Part of a small language model's weights.
Size: 21 layers, width 512, 8 heads of 64, MLP 3072 tanh GELU, vocabulary 8192, 97.2M parameters.
Architecture: LayerNorm before each block, learned positions, biases, untied embeddings.
Training: a variant of SOAP for these matrices, 738M tokens, 5633 steps.
Each number is 128 + 32 x the weight over its row's rms, rounded and kept within 0 to 255. Layers, rows and columns count from 0. Numbers have three digits each. The size before them is the row's rms in percent of the matrix's.

# q: layer 4 attention query, 512x512, rms 0.0626, rows 450-502, columns 128-255
# k: layer 4 attention key, 512x512, rms 0.0633, rows 450-501, columns 128-255
q450 125:112095162109139106175132106123087151111147100156071075068107117169109135157138092164106059224097106150142150178187176096144124137100080140129153149142148111117225120178095194132104094092151115097095191161101149134087144096130102046165164117172120124161144105185173083072124100150158047166174121156153106125109141138126142098143099187103156109084137098145193108130127155138140146124165
k450 126:108177166122115128135141122145111112180128148100165139158149083122096114157116230097128111101164199123148159089123112180046064139129127109114104148166169109127129105129133089140114168106124162100099052044112135130095124123109096156086097150062095123136060093146137138138086163149146145112084083090068131140134133081145155087146188106152091159095070121116127154149136085121111121130133
q451 116:138121082132152131146116177124139130180136095121119140160089126197078147124127121168098133109072151096110100147172087091087115174076120158145096104112164097130146138096146129119119144112169101140100054113129120162096133125109121141141101119117108127213100103126089141133122129127102066133106146130106161191093095159149127138134119125114146193138125110121150123107102068118100173169133
k451 118:148130150151122139183127134123156114113132134088070074108140156113185148098115160141113178165165096120166134078086147150140152080090170168118109191120073143110150094104198139161143132178083188119175149157170146152151111150144102134071162146147147168074110095064126081160114213178097061180108134080164065116185163085105097106132113111148126138138110145138148188134117126130149130062124
q452 119:162107139159115139159143163154145164151145193176129117116106132132080120170122088141143072103125130102152098140128126156107173088132038084104147088069063101085105172124136096086156084137122162106134175165121135166108172137128159150168104107171087154087157166126114103162117094083081084070118134132127114157164148136147181092124213134162152151212131147100146089083151130153143164096092
k452 118:114162094163088147091089126115125113094180126147066084128090118091107126092104185090097120138089134158124116130134129123144153153095122133138103161168128101106135073122213090165118055116201122098124180108161140148086134166116215172107143093110105156172108160102139124110099145130085129119114091137179150104114144108139085116172112088067153164105151238103076079164127062144157075148121
q453 119:113129127109163148122148152159098145162154098170155123099155156172199126092145129089174109139088173146136059200159064095098077111106083147117161104115120088102108091128121215132151170161141158117142195075132094182158108163126176081118130095125138052131127150120063163186108120191139144173175122153115113112113182139108140064111160101134179081160095083163138128150133162142143137110100
k453 122:143106086154084122173138145127151137081135130121147130131223100067062135127118123157112157140187131139091183123090111146177166135163141097155104183066089098079119143152155115129154135124161087119180134114113078084149202099130092162162130122131105179164170103113147064137117111092109163072102164132143139139189133081125136181159125163148100143166129133116099144187119056136071216183150
q454 119:170160122116146187127169144138162156100113104153086086058125095108174111182172174181115077101103094160146181112103144197140125145119082170170154119191095069115128142117128109108125150129125118102161137106103162116135145137146126114157170188120137079012139128126162135103111145104092139170117140130136078159089143159051166144165139152130127181125133165221158161138195180149213114143140
k454 119:150128110088118123116104132119096122149161147111144135160118088122111116060118083133125128106151154091126098184131099146141176135119151128113132156073119103085110134158139049120091110126127163119167166160114109143160042088114188137094126151122154192206133154153049134090132145099144106117161179154200207084144089118136066131116101138112084113061151086092143151101144115036140146125145
q455 119:142117113129162096064097141118144137104194154111143127165074138123137126115101119111149145133146140159112131113106108112126084151162125101113133095117096099160127135135136137123121109148134084138114161115126116143173120050189176122086178130131095080137135110135151144084108126083185074054091182143142095198120079106106123081079155185111117140129134142096178124124113141120118132164107
k455 124:149112110150089162105124141082159124116131110132165141065168147108133150156127154139150136142156084088109164130122097149134118136164177210110114183069130172184083086125095172087145153099088094121197119080073128133110129101182122152152058127104166123068159175140132133133130111125116131133155141145114138149125143118143139130131042123129098090154075113167132105096197149141184135100146
q456 116:172174123081134152177088122107072137070143131092114096067081125125146072100101090103159126107093162142118096038151085147130159125083081160116155122133127165187139114141171133172154093150120217112139129134095182133084114127158083120133174143122143118123086149140106102107154130158127162178108105149064093113084098096110139101204152164091094107149107125209119108109075186090125117128123
k456 112:115085133136084150071138105126201076163122111140161139167133128084180176136114156169117203126155142101146099152092136099126137156130138055105083115119143105148120078090087119042164187129098152099112110101144135151096150098105146128111170114087134127169170124131138096139070133117124123077191157186156128162146170145195189127122084108169160180125112117095182164148133137115111145182166
q457 117:114137111120085144116156160108122133107110103158114123096073079167090130167049156117101126109136067144088103147151120109080120104119131119124178128199081099142129097145198063149160098114092157133159140161149085131108103154089121142110214128167100165138166106143083123152063129159115097129105141136113080158176160157130111099134149153150158109134169135087096072091143076118159082132188
k457 120:177160210096148123162104122130128116130164111143100180116102144074127123140167071150147100132142164088091121132133124180147155171176157164125136108182151153149146148145161117102144153135136166190133111123122186111143164117075173138108134164152100133179080129116158132097131146093081099159176128104160118154097143104151151174152081111142094163113158104094118121121120175167106190178104
q458 117:123158139157162081143107141116088102156106138161144069203103118111135083104093085110131100101126152125153073115146145138112188138103104091155082039201130136138168099167100127041088123149122102144119146137136146176138162078135156110072109204180112142160181111103115176170164124129149114113185133138116110184102116073134124138178041095150161121138065095159175127088065169096161080112158
k458 120:154064104150112141086088086141116133070150147129187148129146185135128115113153109162099093134132090131084132097132155121122120164139157163152144118097154170179102105138147109213091121146075167169143110085131179160095113187163092089148137120127153142098140091161068071156145127149124115160160074160083114106146136138164165114116155190101097145155153150047107143099107133128146184115091
q459 117:100111156119128137127150081111200096199198119148054127143145179108181182085093133129150124098140149147117054075175151101104111050135103115179103124165124142109170114160124089131144052084127100117105119168136146141155168137197076158138108123091152116156069114151150157152118144135107151072132124164133108122130124182096101208122180073208090136122089150151089114208172171096115107067089
k459 112:141150102171087095106115122107115132133073180181086095127132160165099109121144156146122156138138121165145123174134112152142140094127125115104183127076124135138085124109069161130128116147170130138143157149139089143192079123131185064122137161146153058087177073208122111140185115150184135190150137113165124099116071132122171097147115087161120198182170083118181116098132131195143132118167
q460 127:145180102079169124159170133110085180184151099113120095155120108131133132108124167088120031173168154142120166121090126105141169068162126151105115136141177074110094155139130131106148142109172141153113150082162132119138099122139128124118119189176142140148156087118093140125137126098138139124145209138118148053159172129155177076096107119142139090118129099148119120167176064179139130092135
k460 120:182081113068066191153153121144113068155186129137104147126163128155128113150107138147156198127108074163131123159140126193202088138130111109074099178076078154085097127086133115126173143092126191148167135134179095148152101141151157136128098110138064143072175172168166105105098112143116105121137151143139155169187118066064085166199096125134080154172116136121162199111164110120126114164133
q461 116:113117131100097144110160082132108191119160130159169180127170158183101121144118129188140211083134106153109091131137128182126111104144138209175154141171153143139157125112116197076158142089113123099229091126119117106111086124159151104105101174119186202126103064126171105180156062141161098196165188184199139166069136048141130186055117159112100109136154144134127157154126133131125143050137
k461 119:155088136087135122174113156153078119189070199176128116166104139115142154103133135129096106169114172121129087130158117106141123139067148063097113091103108078106143073149100112169115140099142094149104132151115129124149140075049140065145099059058098065137145173123121111164128206149129131173162151156104121081122103160181151102199121090101119115134121133074113119088102172120128131173169
q462 120:134144105144175152115100131112057094179167097154171156102175129167171092127139114116128077085059120070119129145103177121091152163165109115177097161175088160140152177116167122125176170177179130110099127158124163108186150125082131125180156106058144089180095127123148076124076134133140123079104118121128151176139101106138111099138084067097151114149125114139113070165117111132141128049134
k462 123:120155141097123100122132165150176136167121145137106142133098169119054122113094120121204141108146127132140125165124067126106114122072160174118119115139174181122104141119122168168083138135106147168124119081173137149093104087128107177113137115179144165121089146107124148177160089098137169119158177122087095075145163173165123122138104138116111171160132150096129143129147188191096102137104
q463 119:093100107134101052151161123169154101168126089147107043132098106108114078091169104138136155178141137096166074100079129141141159143188147103128127146084179076140076134170069151112156106132102111096133121069056134152145145155150131118120167104129095174140116165125131163141172134144174110100159130090156117105066025124122080147149092111101106168128167122156136145121109124162110137137186
k463 123:143196103093124153128143136086122173154121158103132170103166148132101160118171179104148126131157119160104173129109123123138134065072111193144138116107095110123116122075125147142109096139141138127164086183137136070154090118088161175121160173167152096123143069120071041164071135146111096178093093102170114139074153136128111096087128147107096128127135095114101128151145118122142125094146
q464 120:193141134062148164193177072123086180145127131110124122165159139085154160105124220136098107123131159195132136093169136188088128163166123080144117124147104115120118178168145191110073234109150122159127155156091063138111082132117097239157120114069144145121145139064145121166076115136117096123107172119135112162152151104107080122103134171204050116119145143134118112109108092114102169130123
k464 121:105144093145116066115107111083139111147099081155117128064187069170146144094130092122113143093108104115156133174158083117112084121165132085118073081112191188146091113129069119156185111180119136181124150129196137200152148120169156119141093146162145092153114120139148118096164125117146121156110093130106158108099126131149125113122178143040169100160092090181144125150119142161077167131114
q465 120:114141132116151143058093086081085188180104138117162143122159150118099113122127159136156107142116158178142140133084051147149116126147145125196103106128169128126158120115137142071163095129132126164108158075121158096146135079198133144120097119072045133094109154077155089137110141139154159113155130146147122111132125109143103125132119134093131163112081097140132087132210152176107123137165
k465 115:096144093074092120170124137178088091120120109169078163113144141194131134110213135153154183126119091036100122076128175141090122142112139093104137165225106203128102140168128173152149126139182124133138170142120109157050130111112139105120104131189127200102129120142150125137156074140140092086170151183139115089169107132095157166104138098185157136147064158090145161155058140114070133133134
q466 120:108182109177120140099151150114117106144163135143142095089156117099102200138121156136155167114148165149122145156146152107205102062078140127109154137105148080155151147143090120171197161104073079117148102106215094166092103138136139137160110093098088157129151157169098111178159157166096142145159103090139075150144127107096067129090087135102080120132085141144119189137140111080137165154131
k466 125:164092138130168162110124153171136170119068133095181157180100174127094130083162160119088124099107028106163107102175112088124133175160140079150078223118140112166086101145171128130123151140111136175152119128122153122166149116164149086110107121100143090088145090118150136124180155102172177144108108161116160146108130182148111185127107159138130132163124140151157159093102166160156038080099
q467 121:120110135081132125139119127125150122123127175108119147110080126147145106078136151122103100112105129150160111134164143165186140075134110140178135224197102128125125174177088086138155120150088127042161129160171129150171073139113124089124089165172123128140102135155139155166122165144099145147136109133108137169092131180125154131167138129080123112078155190151151120181145179134153124161137
k467 126:121146101122100175109174117119152123151131133158148191148110097163157125137085156124195148169105134187125132123090148206152178147144096116112132101142105118147159113084155126171200057115144101215187087138118131093160125156142153126184122134152089217095143166048109087112167116105118046081116133174118139112105090132072114104081129075123163191153113144109071086109120068135169142151104
q468 117:139063101162098187149146109147145111113152146158090112183147163164101157161067125123213110107137097140138097126139121069183191093146163199166116084131101104115094134131038177184140136124114135147128105126165134113139126097179116106081135087097160194153166073132106122109143100099118150139189121146094149148153106145155161097068148121127101094178128154090110194162088146170129082186124
k468 120:118108164090121091101121117111148171143139132120098126123110124125130149171160159119103097152139161156178166147108095151130115154086113123090077160132131095119158081140129100118168122142091120091178171128101070102137119148093197143170123074137099088096190112083124193102125145153177124129122106122156100156093115142102080165224076144087114181142148154138141104110135097133191236064139
q469 116:150157183134124154110157085129138138112114127199159183173122106211112186111147104124134153155142155083154171182091027134146134102134145154164137115164179141107165129145164125169099128107161106208177120040100160110163148131088100092152093121122131129097097164140102099192132142113158103119177085100135142099147106061114167101124103134106151100124117110118105137044115134073143117143091
k469 116:135127138179103170149065125114112144097098193108102142161133160145146162133125122123101095102096133149181134108153112154138161150084086138125188152143114111112083146067125160145086131078077117082156025137125120101069176128110079183132173159094103116108192110115182144131126143177103087160124111144078100052057155147115143142111117168109157130150143223134149106165103100140151135105108
q470 119:106118077168100075115162177069177126130138138130164174134143133168127142141100161177129137146052138151148102060129134108114132133109109167131155139085109098107092145091148146113137225150119177117154107077110207138172081124120161102092130135152094100064136114148170137084138149097139126088149060219155142079104090159129154125173140114159109092133136149167188171136113134152146152113167
k470 122:088130136113169175136093072149124132106108082123150123066157164057163137137144056119117129095117182110106150166109082147077102111116078170092155143168121108175150112146134179107158079091139082116116143105137126099148117158135135097189140140096145124111170125115085047155131115147118172179153118110146168125139117151136111113118148109131162108106000095090184097115111122134139099174065
q471 119:070082136142168115096112084103049054180117174074127107150164091163158125135140110111146125103106183128148170132100087097119146107129134137093073110159143106139130159130114080140131143127114139122108186154166142163113111153160061162113138124128153104099122093123092161126130072127177100066084171099104118074162121189140132216115075193140128091190121186187122128114125156159152152094074
k471 116:147104154099125098130120165080141125086168102149079103093078129137036148072132141136154134139146149126113146093158142098137126129125097104146121178147100130078134082138110113134131161113157109155154120119118127198135132190072087112151114117201099183131139080146131132048094202058085133147135141179081135161092148074146107126128122143119134102098118114088112156185139120131091141106128
q472 112:121090164169131133146130135124120126076137113149098169111195127138166098131139173077113058096079121112199131114155094123178134097141071142195152125125129121115205140111135075144088152119135154100076108095149132184132134127210065130110161131075093113066152140142130154147146099107123120158157140132127176116098108076089147141145134085165139153116059091096129097201176110069064131166157
k472 114:092129089125166108146137144108176106122111172116159081133130104164128153137139061161120159104079146128076152091090134135122116119111073123101114167100159144178105114107103167084136140130109083086147061127122150090152160146158129163136180123133149115113089125135141146077107095155167160097093192121162107183107145110070131089154151082147149123170202110174099094062091066135155116081112
q473 114:094143159100124155107134160165121150124118104087125195128106113114153172107094130148114124102152167138121138140108104097161136105151100077135069131142170122091215195150161150174161139129114188101071076138117158127137137114099125109152191148164069162169131132107139134114162117091068145131112114152167073126084102122097171156119194184099084130070110113201153198144149138155093149073088
k473 114:142159161139142125154176101158137109144145112165133118136176143117097114175148107126119075117199086120167093170139105133084110117128156178135137133155064127119059133132137085088072118091088103123161185187169133202131149096131138165150115122052097095126137154199063118101147134145184075119078137095110130168158164148094086154212143112162196134163110142145076072174082090116140119081132
q474 126:160119057113150093147083080149128162177121144127104163125163147137200122088082146117144079153143168114105137088156134154177136116095111102092106149154143156137114073152178124199158121176122140110175127138083190086124097140126106139094196120183132051208083111085090155078176107137129068081149118131201119085130088162193129140154096090144143164103128134104111165132121141136072169175070
k474 127:133214153144139128079140188100102057163191062137176085131171126118054156121123123134172110185139135132133099131147211118117184095112137107109157100120144057090144194106105117131130104076131113154121095134155143124131137171098152123134160106115133147116140108124185106127114155099136121166139096157099151129118107121140175087116156130156124138105147171133127079176129129089136112064158
q475 116:112077129164177133184163152137121122145146137130155157114176130113205116113142150125183098128140129158125162146103108077124124103126072109127122128118133133138124123121118141153171161073101086163156099133165027149114142151165144072133114111108075157108126144121064102126183081115167142117095118085137124164135153145063103156121177090116089107135118100119124159154160069138123117138106
k475 122:111111150149132113102150086172158136120107145103117183121070114033152133086125127146146124170126120110132099104133106181124090141122142116160150154159130179107129109173094098149137083176110113143163134101092135125154161255136068129121121141150149122152124120109116163169071179176096137112175185116165151138108137108209088094138126153115111114133156142123140140154147142141148114130162
q476 126:112148144129067105115069129096071118150090100097105128129124138126142142160099068149133172122152111126175150103111163094088152195164150079091130158187071152105131102125147113108186173119123095167123116094090139103132077165164097147145122113102163133119117125115126155107180196157123086112089227109134176086148080108147120156153117217150111113097142121101174079114172080091125073115136
k476 129:132061096113111153100160167070156154130115147109180109162122072129086073122140108129155117027166160139124105098149075166093156064146106160129114154173116089144151078122095067141122056120120120133139111126121137097092132141081130099136203149100158148082190141145137127132099122119125219177124090139149136130106178092136123074090192043127135073138095103149082140117170185120138117165130
q477 113:158148113085119192136115135088151170153108109147157072185140149177045155130112133120163141112103139100108098205126089181093151118173105165109142196133142115142125101101121177101078120134118133125083141079090103124116104096112145098140128153132128197189212133142134086129100108107107105122173106185201087143165180182105097131110156130056139165168046123123096131064132110063072096134146
k477 120:130093105095102145137086063173134057064141149133117176099069108111163102155146160091095150115145119145134109145140167118167130163045134113087105119112185141121119111144127086091158148128103057081107092171128154116068130115125150107182149105123111064119126112131083175147094139109161146120094149123070144050055092145163157139135086161173143097158106161106112119118107153194155127184216
q478 114:127162174103141098131093108103145157182163147126167186156165068061149104101123144151124152116126079132172078161085081064087128089172109132077212121097165089155120161153132123155115108154087161138106148123086126109120131137158107092123115118193170134197162139155178139154089153100148076160101082085091116141158113139075101087110089121055120184104160106142218070120153134139071126179136
k478 120:127168146139125106176136193097114048096082121123102187095126143157160161128147110099076132131152114123138148100124111135118105154102103151124078103189095107116160096104139133130104095143146177164137086121149122171177148119101159155169125086127091133137104069147085140047048101128098199138179143077191149125173104152105167116187131160118115130138082174094090111161083152107103082135129
q479 112:098138090100130149173090151130177126219122099159112054134145190133157162114065129160116110151105134136169146142118128151114135081153114176136140066123122102095153170199119117108126120145067164065099154124142068100121068113074074157166164207106111180111120097148098131124100091127169135095129139171096137105134165078187151099119120128147185158137130108109113193192113150137180142155046
k479 118:180100125163179099116111097163141113102184184119141114143113084162086103193183136142107132153189141176102111136131104112143110151085096138161136161086103145160100083135174130122131156120176093162127131172132216135097139123163146137033073078139078095096122206084111116086173155144126122142137109091149149186165140165072136149158161085140083075133103144097129113103126107157117113129141
q480 123:166110164121140162147120090062077112087119126170107156106163056156079135119160140098137147136134162090116127124144131144124152099120143132102095089174184160158153104123101112134159131140113161111120077131129142144063140156137114072186127167135137130134081118158143103156116150151138046118172130154146111155136133115142163145161172163127098126124140148160142171161154128121121113137181
k480 118:115128185115043132139147086170096102101119100121138104143157167134181118126055103128116136086080115103122123152123103095133130173146105128135171210119137174146161143112134123170166192118119206161103154167160166121067081101087111157111146129119170160149170159131131118109189078122101090110130116137097156133132165084142167141150112098146142196130172164124132094126091142091077161133091
q481 128:162142166134042115132108117075149113078111174120130171079116152122125102123127179117109154164119190099057135191114169147132114128187136214126134133060119157096116086135111130083135115145130131093125113141114139150162148114149073114139140109153145106122149112124163140105138132135110122144131097117160134078171103137131127094138183141169108161128107159161135130094160134038086091187119
k481 129:089140177162143094169111150116163106162145085131044113217089090074138082126128156134127185148120155137129138135139110121139123187175100112099102117131146099125157119116144065171097094151126137148145140198071152121144111125139143119158169131098147095195084133154106159114117141134117135121154173103089188150150156098149130078149094106185119110111098176135137094135103130135127143094125
q482 124:079161098117102172107127165113098138197164052148110129108103125120110148097074106089104075125130139165099181143141071123138125146186151150179171087128131128108093151160124153125159152098107126153160145146151110112101132126147225171088086154159178104113151103118094141137150099113176145119119171135098196075108133149117114077106124132173159161148124128131163097134158130150148130131118
k482 119:158161087132139112138139107115130110147116134176178113136154121131129112116188165123129145111109162153133127143140077172115067071154113103117113147136104091048057113058154184112172153143143091146165138077099106134199127144081120139131152086098160149130146127146131107128132106141134150149171112131153128117148106129115087138139114164111097098150119114130096152171115133152161165090116
q483 119:136083143171101170123097180156086102137170117166115024130097158131132126094076165115083124119118155108160084174113139137082087125125095132098110129083098078118126164130148136072080132157140163087148178157132185138098063131138115096071176167084122090195116147088138111140184142062138162192129119105114134152160142044140055086136103100138105143103155168163153057164098212118139103110136
k483 124:142183199157147104171178087118147084159128125088103162130155131095128133120199123154130208109143178104105120096144107113150085130104136148140128168118116088113101116090122076188151127101042119171104119174136081062179111125105137140111113128071152154118174094121151160111095159135129106091117193157112107118108101157161183129143107179140204155138071142115108192115090085126116132139087
q484 119:104152161115167156134167134149146121068106148162069176079115114083198124138052121148154140140192176211160173115185010149165132135058124105102102146130097125078118117107170157153099112107105124142096105146119067088177198151093161116161123112116073082194123126106147088149117113131159161058114209048162171148158150121150106148114089116142154108181117146119192155172088168161126111174136
k484 119:161107147133129110105085151170058133176148175125123151144151090091124165110242150070097115141121064129113058119140157120149117109172143087190121148135133116105120131105062121082120143103149104197150114107114133212118103199130110166129129089139167140080125091161126165165179113062106107123107085176117110166099118077121104125145139135116108094150143091178127138119160085131146180125112
q485 129:081133106109107080126088137136176085106144172127164144076083131168114113135167127087126130169132138145155095155092149180101109127129136134084107151143155107137121088107155142103123137166098127115122119150122089086082116162094155131134143105189083131213099117134113100165197138103110193139111121176118122072151131170117136171140088112133074068062143050149119083061185091107100112145162
k485 126:115197160097157149124143128138124160118095031087102180096095114115057144155093129176160079131149130139102061105142132159158160141186164178136192092136121076092078114174096130168110146138098165136139027125090133155124082118093121120161150146132135075095117052146118115157094159098144110160141137118134120154147108117101122080169170101125128146061103175108088115185163114116120178116155
q486 119:124107139116073125115089112143096110145151164150224142133121171126118136062107120121180129138050159024070090059147125114160125078091105151150153165108119149142171156123116141119136100092148152117137080210110129122149145105146090130120070169148137153155189103128148173115116198082128127111099075206106133161092091189121186146145082089128157149133106068139140153082168151100131082091124
k486 116:171094137137180149120182156146167105088059144077157124112138148080146130184162149107091107129112136130171163143179113121090117119184136121111110119049181163111107135107095117137151099170140173173112141150166115164078125136136120160163175149145139064116119157151075105110110124171086149120169123138138130081121122136143104087128126136176182115130131118108114133115180117122166155149110
q487 112:136089074135103188137124114146112101140163163140155167135139129100194158166169127081175139091100141142133140094175131135141168135141178081139130142125151118121115111133102151140107127098157132209163138148088165105195130180075117089191142110113111146156146169093120121102142099099130100204154165145121104128145094143095137077088092142081102194169171209101137146122177091117125153139117
k487 116:204100170120076095104127134137205140145117117097088056108043179150107078084127117139086133154116111133167141159053200111198113131115081101145135061160129134157120108096142112121123141179166130083117124184161095171110127051133082122176141129181164111096131127151133163158089162046124098116055120137094155116156147117120091166098153165159131117133041097161091081153112139104206093099100
q488 112:082087207117093136143114139202139093099117147152151123179121110093218103168093085133123159101206171119119094127109121136139075098122119157130169086126069051159120126104127137131144160090135118149154104165187132090172127201113133144126137128134127136140148171152051131127151146139144083184084138115129115156113075120151146121074126098118115181145133113137166108123137131145097191156124
k488 122:174194138141111092172131124124121102152118048068080126092118138138106165115182142132140088203133085122143112154108176136111114113065093077131069063098110193150180103154144109126155063140108127123138124135094100158100106140136116119141118095127108113126142110114134110154093146160089128177151076166144153125100217171181120152174169137153158092102159129100101123161132137153190052149139
q489 120:167114087135096077166130140113137133107154143156140092149088131134114124156120155070137201057095175116088156192156083153113089150137086134123132193145151145143137082136100109123150106092145133151122089156197114096143154089144136182207140135109128100161154162179122099141152128129139179105155045083082105101108136111133146169121143156077114104081110153115135143142119130136131131125074
k489 118:054081175122091139101162148098181111133065117081164113094166072120100158113125116157118106152121145099087149100130125110111136092123073154125087118125087125185224146119168133097137100110135120111098132088126205157081145130111149104174128117151114106086122113142134139093202148170091046128098185105135083185186117143081182158137149146135192085152159113120152069111113111146137098188109
q490 120:160099146081174138161187102083097131233104087131077151131095140124120131151179121134167101148193071107179097095125184090159109084088160192147053136097126119112104124161186147159058124130208095152138123136198190118165102179104140140164142125167158129135099099194159144142151189187132055107131169099163114119171177128129153127076150111120107163138111121160152142121104149152095078112138
k490 121:135182117188072152091157173162110153155137137145145146139154185132192123137110134141139134125078095133095098119090197121086174126097188075115135126173106204113183163137167115131161087109068125159079154132141077164094195112112184089147125143137030114186114114094117089121105095141101156101110069141103099108111099072180118110244060112144145135108099103148149174111063160146102144077129
q491 121:164197153127113100107112108160107129129110117138139172209077119141158089112119128161165117129151119102111120089056145160160106163124076120141157120103148152104141133120056121156149044109093070139178146112153134111140100042158091111134102081165125130085182136115153118109147118127149162140191126115094086098162142098148183159089108130092163128108088189086177086166115078124141131165092
k491 113:170109136137131112151094153156138097109145125084160134087114062121102155141147153153132096147109120124132119175177117124120163098088120132104170115184138183132080149157154176183174184170128173122124107138129193085149078161102146138099153144147132162142116089114102177094146111146130080111093090158151144122068171190087173090137138060089122102068121098152150135128094089143048115188170
q492 121:084124058141138143144150127128128130114132157111219092143138116200098184143170111166120126130139140089105112073073142125086184050106123106103120147166086158168167138184111146127169181124160186191137109118155069129131120160124096153129112119107115105170168157111121043034091112168151122131124145149136112106071075129116137107100082098139091110096051152105152125149068104149158130104150
k492 119:132116132088095069113114150172139177166126171162181141159112179048176083137129182117161145127078161133067146207155110183121026144069146148144145122114217120131109112119128092114101123148099114144111197098073097089113146126094130090095120073078138168098112132117122142159194123155063145138141083092112092152124149127139124092136089172098192106157136122146171153125154151122090117156155
q493 117:164173089069178123089151150140068132173107152118161154093107143137187155157150150130165109101086098087126074132116101143133077089115131152094140114166184077138180100123160113157064147140081128135160092124133086114105109131122156125143137169081164122127121142084085168154185092145176046101102168188158126129081112092134118121123108066173119134078184149149137067127077124155148156141125
k493 118:148141151153080126139115079162128149146165110132112146126123116199125153091132115139087092135140162136159168130150153143162128134062125061193159141098115151163123111150164159134212126087112121134104092082154172165141134087116138149094101085182098160083139113158153123105119157093102131133098085136136072162143112074082137173121126112075144159183108107090106155161119124115186116136111
q494 114:138134085156146124187130124065151095126052149130069121109148081067075126157083107138067096088118210176104113115109164072172102112086132124127153103077183168108162108126084126145111081120192132121145148127157075121126137112119128151107064100124139108123123185111188155165075158148107103147113142180185104148131124167124111118131132152112112130200081104067170138141195098078127129150126
k494 115:131094180168153113136085143113124132132181090101104143120141156159221110089165158113126214203116066088104183106080174180149151167114158195074086156149136102140104093147149125101104156174106096138117169133093129113125112139159133120158200124119132089093162112110143123133168160127128125135123142070093116112134105101116128110152111101156163136138211123136072099146116193175096120120076
q495 118:158081089095122151151149051120128087123125125167157146164063108087126131141141208196159081076159160144150118171179139123129082193098142123070179097159158120082128109131125154125091149141140097141119094057126119098119121140109126061144135142145112135147149147162185126182116150164106074129129138199127145129182113075138155095111138129109161133185108180126168078135141126102120139121111
k495 123:123157172080152104049092136132058113122107112142082161109093128133081104148118099098020179137113123119127128108086188095118140103088125125139115152126143188144149108108115137119143139125169153142113131146138148149125140090092056134116126137129177128169082095113067112117144102102132178066133103118074145075101151107176123098158123116155127110117130172107109147132111171098134100082119
q496 117:184096208104179159134121128122113080155107141180067141175136138176115134199174109117125169169111124140159114128118147153109148111110120107127112118143110119106209106135122128022117157139160067132139055149168169157123101086092147181137159188152154159106049179110116137106054156128165150139124077093120135159145121170103100132150149082179190194131157136107052142195134116150082105103118
k496 124:109185087082128110089122104132188147169110164070128188115116153133107122113112142071185097156092105100078111112080091117106092124170146136170098111113066114130090152100166089217144092116157135158128145142165103131161135185159129119049126126138091122138121105151111118190147116146121108090108159141172097127133188105131157095082145108156083110131172137130199115124127166122178151108116
q497 120:144187107133114155190109098118113151152149114122167146136177078110145100091137170123104056110098116150133102213105118160122141089142120040142179124099161158129104149107135130065156090098118142153087130131094107067109114143150170134102092194177149183084148102143109145209168150123155145167123089189072159125125166138114130117150155129163039139159161110080165091128135120077113171157149
k497 117:155115152175123188128117087173126124145126063158155146080103146127166158115090091159146073091139146155146143082119182126155104104121159207131152123155142082122147078106110154176146109177125144093179100101122156132170119122098167092122138081131105122115142093129074132119175102097084112143158160141139086126171174152120128153109091177115192168127164092164084157171093093177100143140095
q498 121:149095141129130113136208169114114162176132102131141092138162128071123142163103117093095098173098093146138120116165125131128080110161094151137146127104105085132094125125121124181181128113111076183140143076166120130167145143047103121129093136059147113105138105095167133136085121142118155187101140181138157106131072102138115132109098185154126091116088136184133126136150141130133092194130
k498 119:113134131087210179111142095171122145142108118191170102116136160142161156102159131145112146080133101166149157113142082119152138201090121134103134110199086089123120117094125136163096133113125142115103120121104097141196174130187203139110098065165164150135131103156104116105146136163117171122118125122161111111115112116094145193124174119113092143113088121083170178180167143184200196083108
q499 121:129101039166112122129166131112087111173154087141133191112126143087129169114113161128158131118151076157090119119115126125112188132179145096115137096144126101107145105153129189166070110064169098170156132123147098111110097088153015104082145112034180118095097114156116167117159151132154071152141121133115096111145076128119092150206140134139134133101083131105090126125192104115132184098146
k499 120:142168153106144122140121141149135152108107074111078126123161127146146137153151027079088106156130124119123120102152145098152083160065103180136114171057108150093092134186129094139148136144106138123169135092158148094145159158189127164165096079171117135134124107141122131081148092128089203163103105143200119130190146101107136138113144150212130113141144114174182111104187112128151137107082
q500 116:068161201120098053147114125127148106107180121112115176111190105135172105139126111104153157125121191121166156191128119132121137136135087152157106119131120113116134134176148110087121103113135131157132090116164138170161157135104112122077122159153132146141096091145156116113100143150123058185140141138122085127124103127066078107161060063098126148185122157071160105103083144190175174109134
k500 116:135160144119064146125176185144158146158135146153111022103099099150113137080186116089114101135155095192093127136155174163121108164070140157150063091140094165134064150094132154150216114151128135128118110158154134108151114146142166136160148124096163142198185157128125095177157087161099134101116074144137104137143160137138132088097164128163110195109106109128126097193168151162132059124148
q501 119:105064089130116141115120116091136114146108116114120107100163159091122135149130149187176138138096125104092141096190119165124129140163108118092112111120150141126103117114156110043132205137096175138117099171089163072076168168123150129154107128063150156100113197131139188121093139052124129174135127153048154138180146140134153153111112105150151158135135161092133126158154138171102087137100
k501 125:112147088111159131117161141128126146108150115109167159169058074132171147152128078097035118108136187148163185144162123101067149114143133099079109119107116109172115081075156239192080096157141094110124166100121131148085176077118029144103080113105101122097120107164087133091150121158127108160160151120174139190115085126118078107202174169106084115146106089130124138149172136129123056086068
q502 115:118055140133112134107131102132045142156155181126172149159073080144174111142089142132145143177121153190156169079095109108157118081033137161085169160130102125140150151117096091108156123211098143160136094177110084123119153124147152109104114124091113103114140165099185128118149100111148126043179045110145101155140102122119154118134154216125087098138085155139125112163142162101131109141120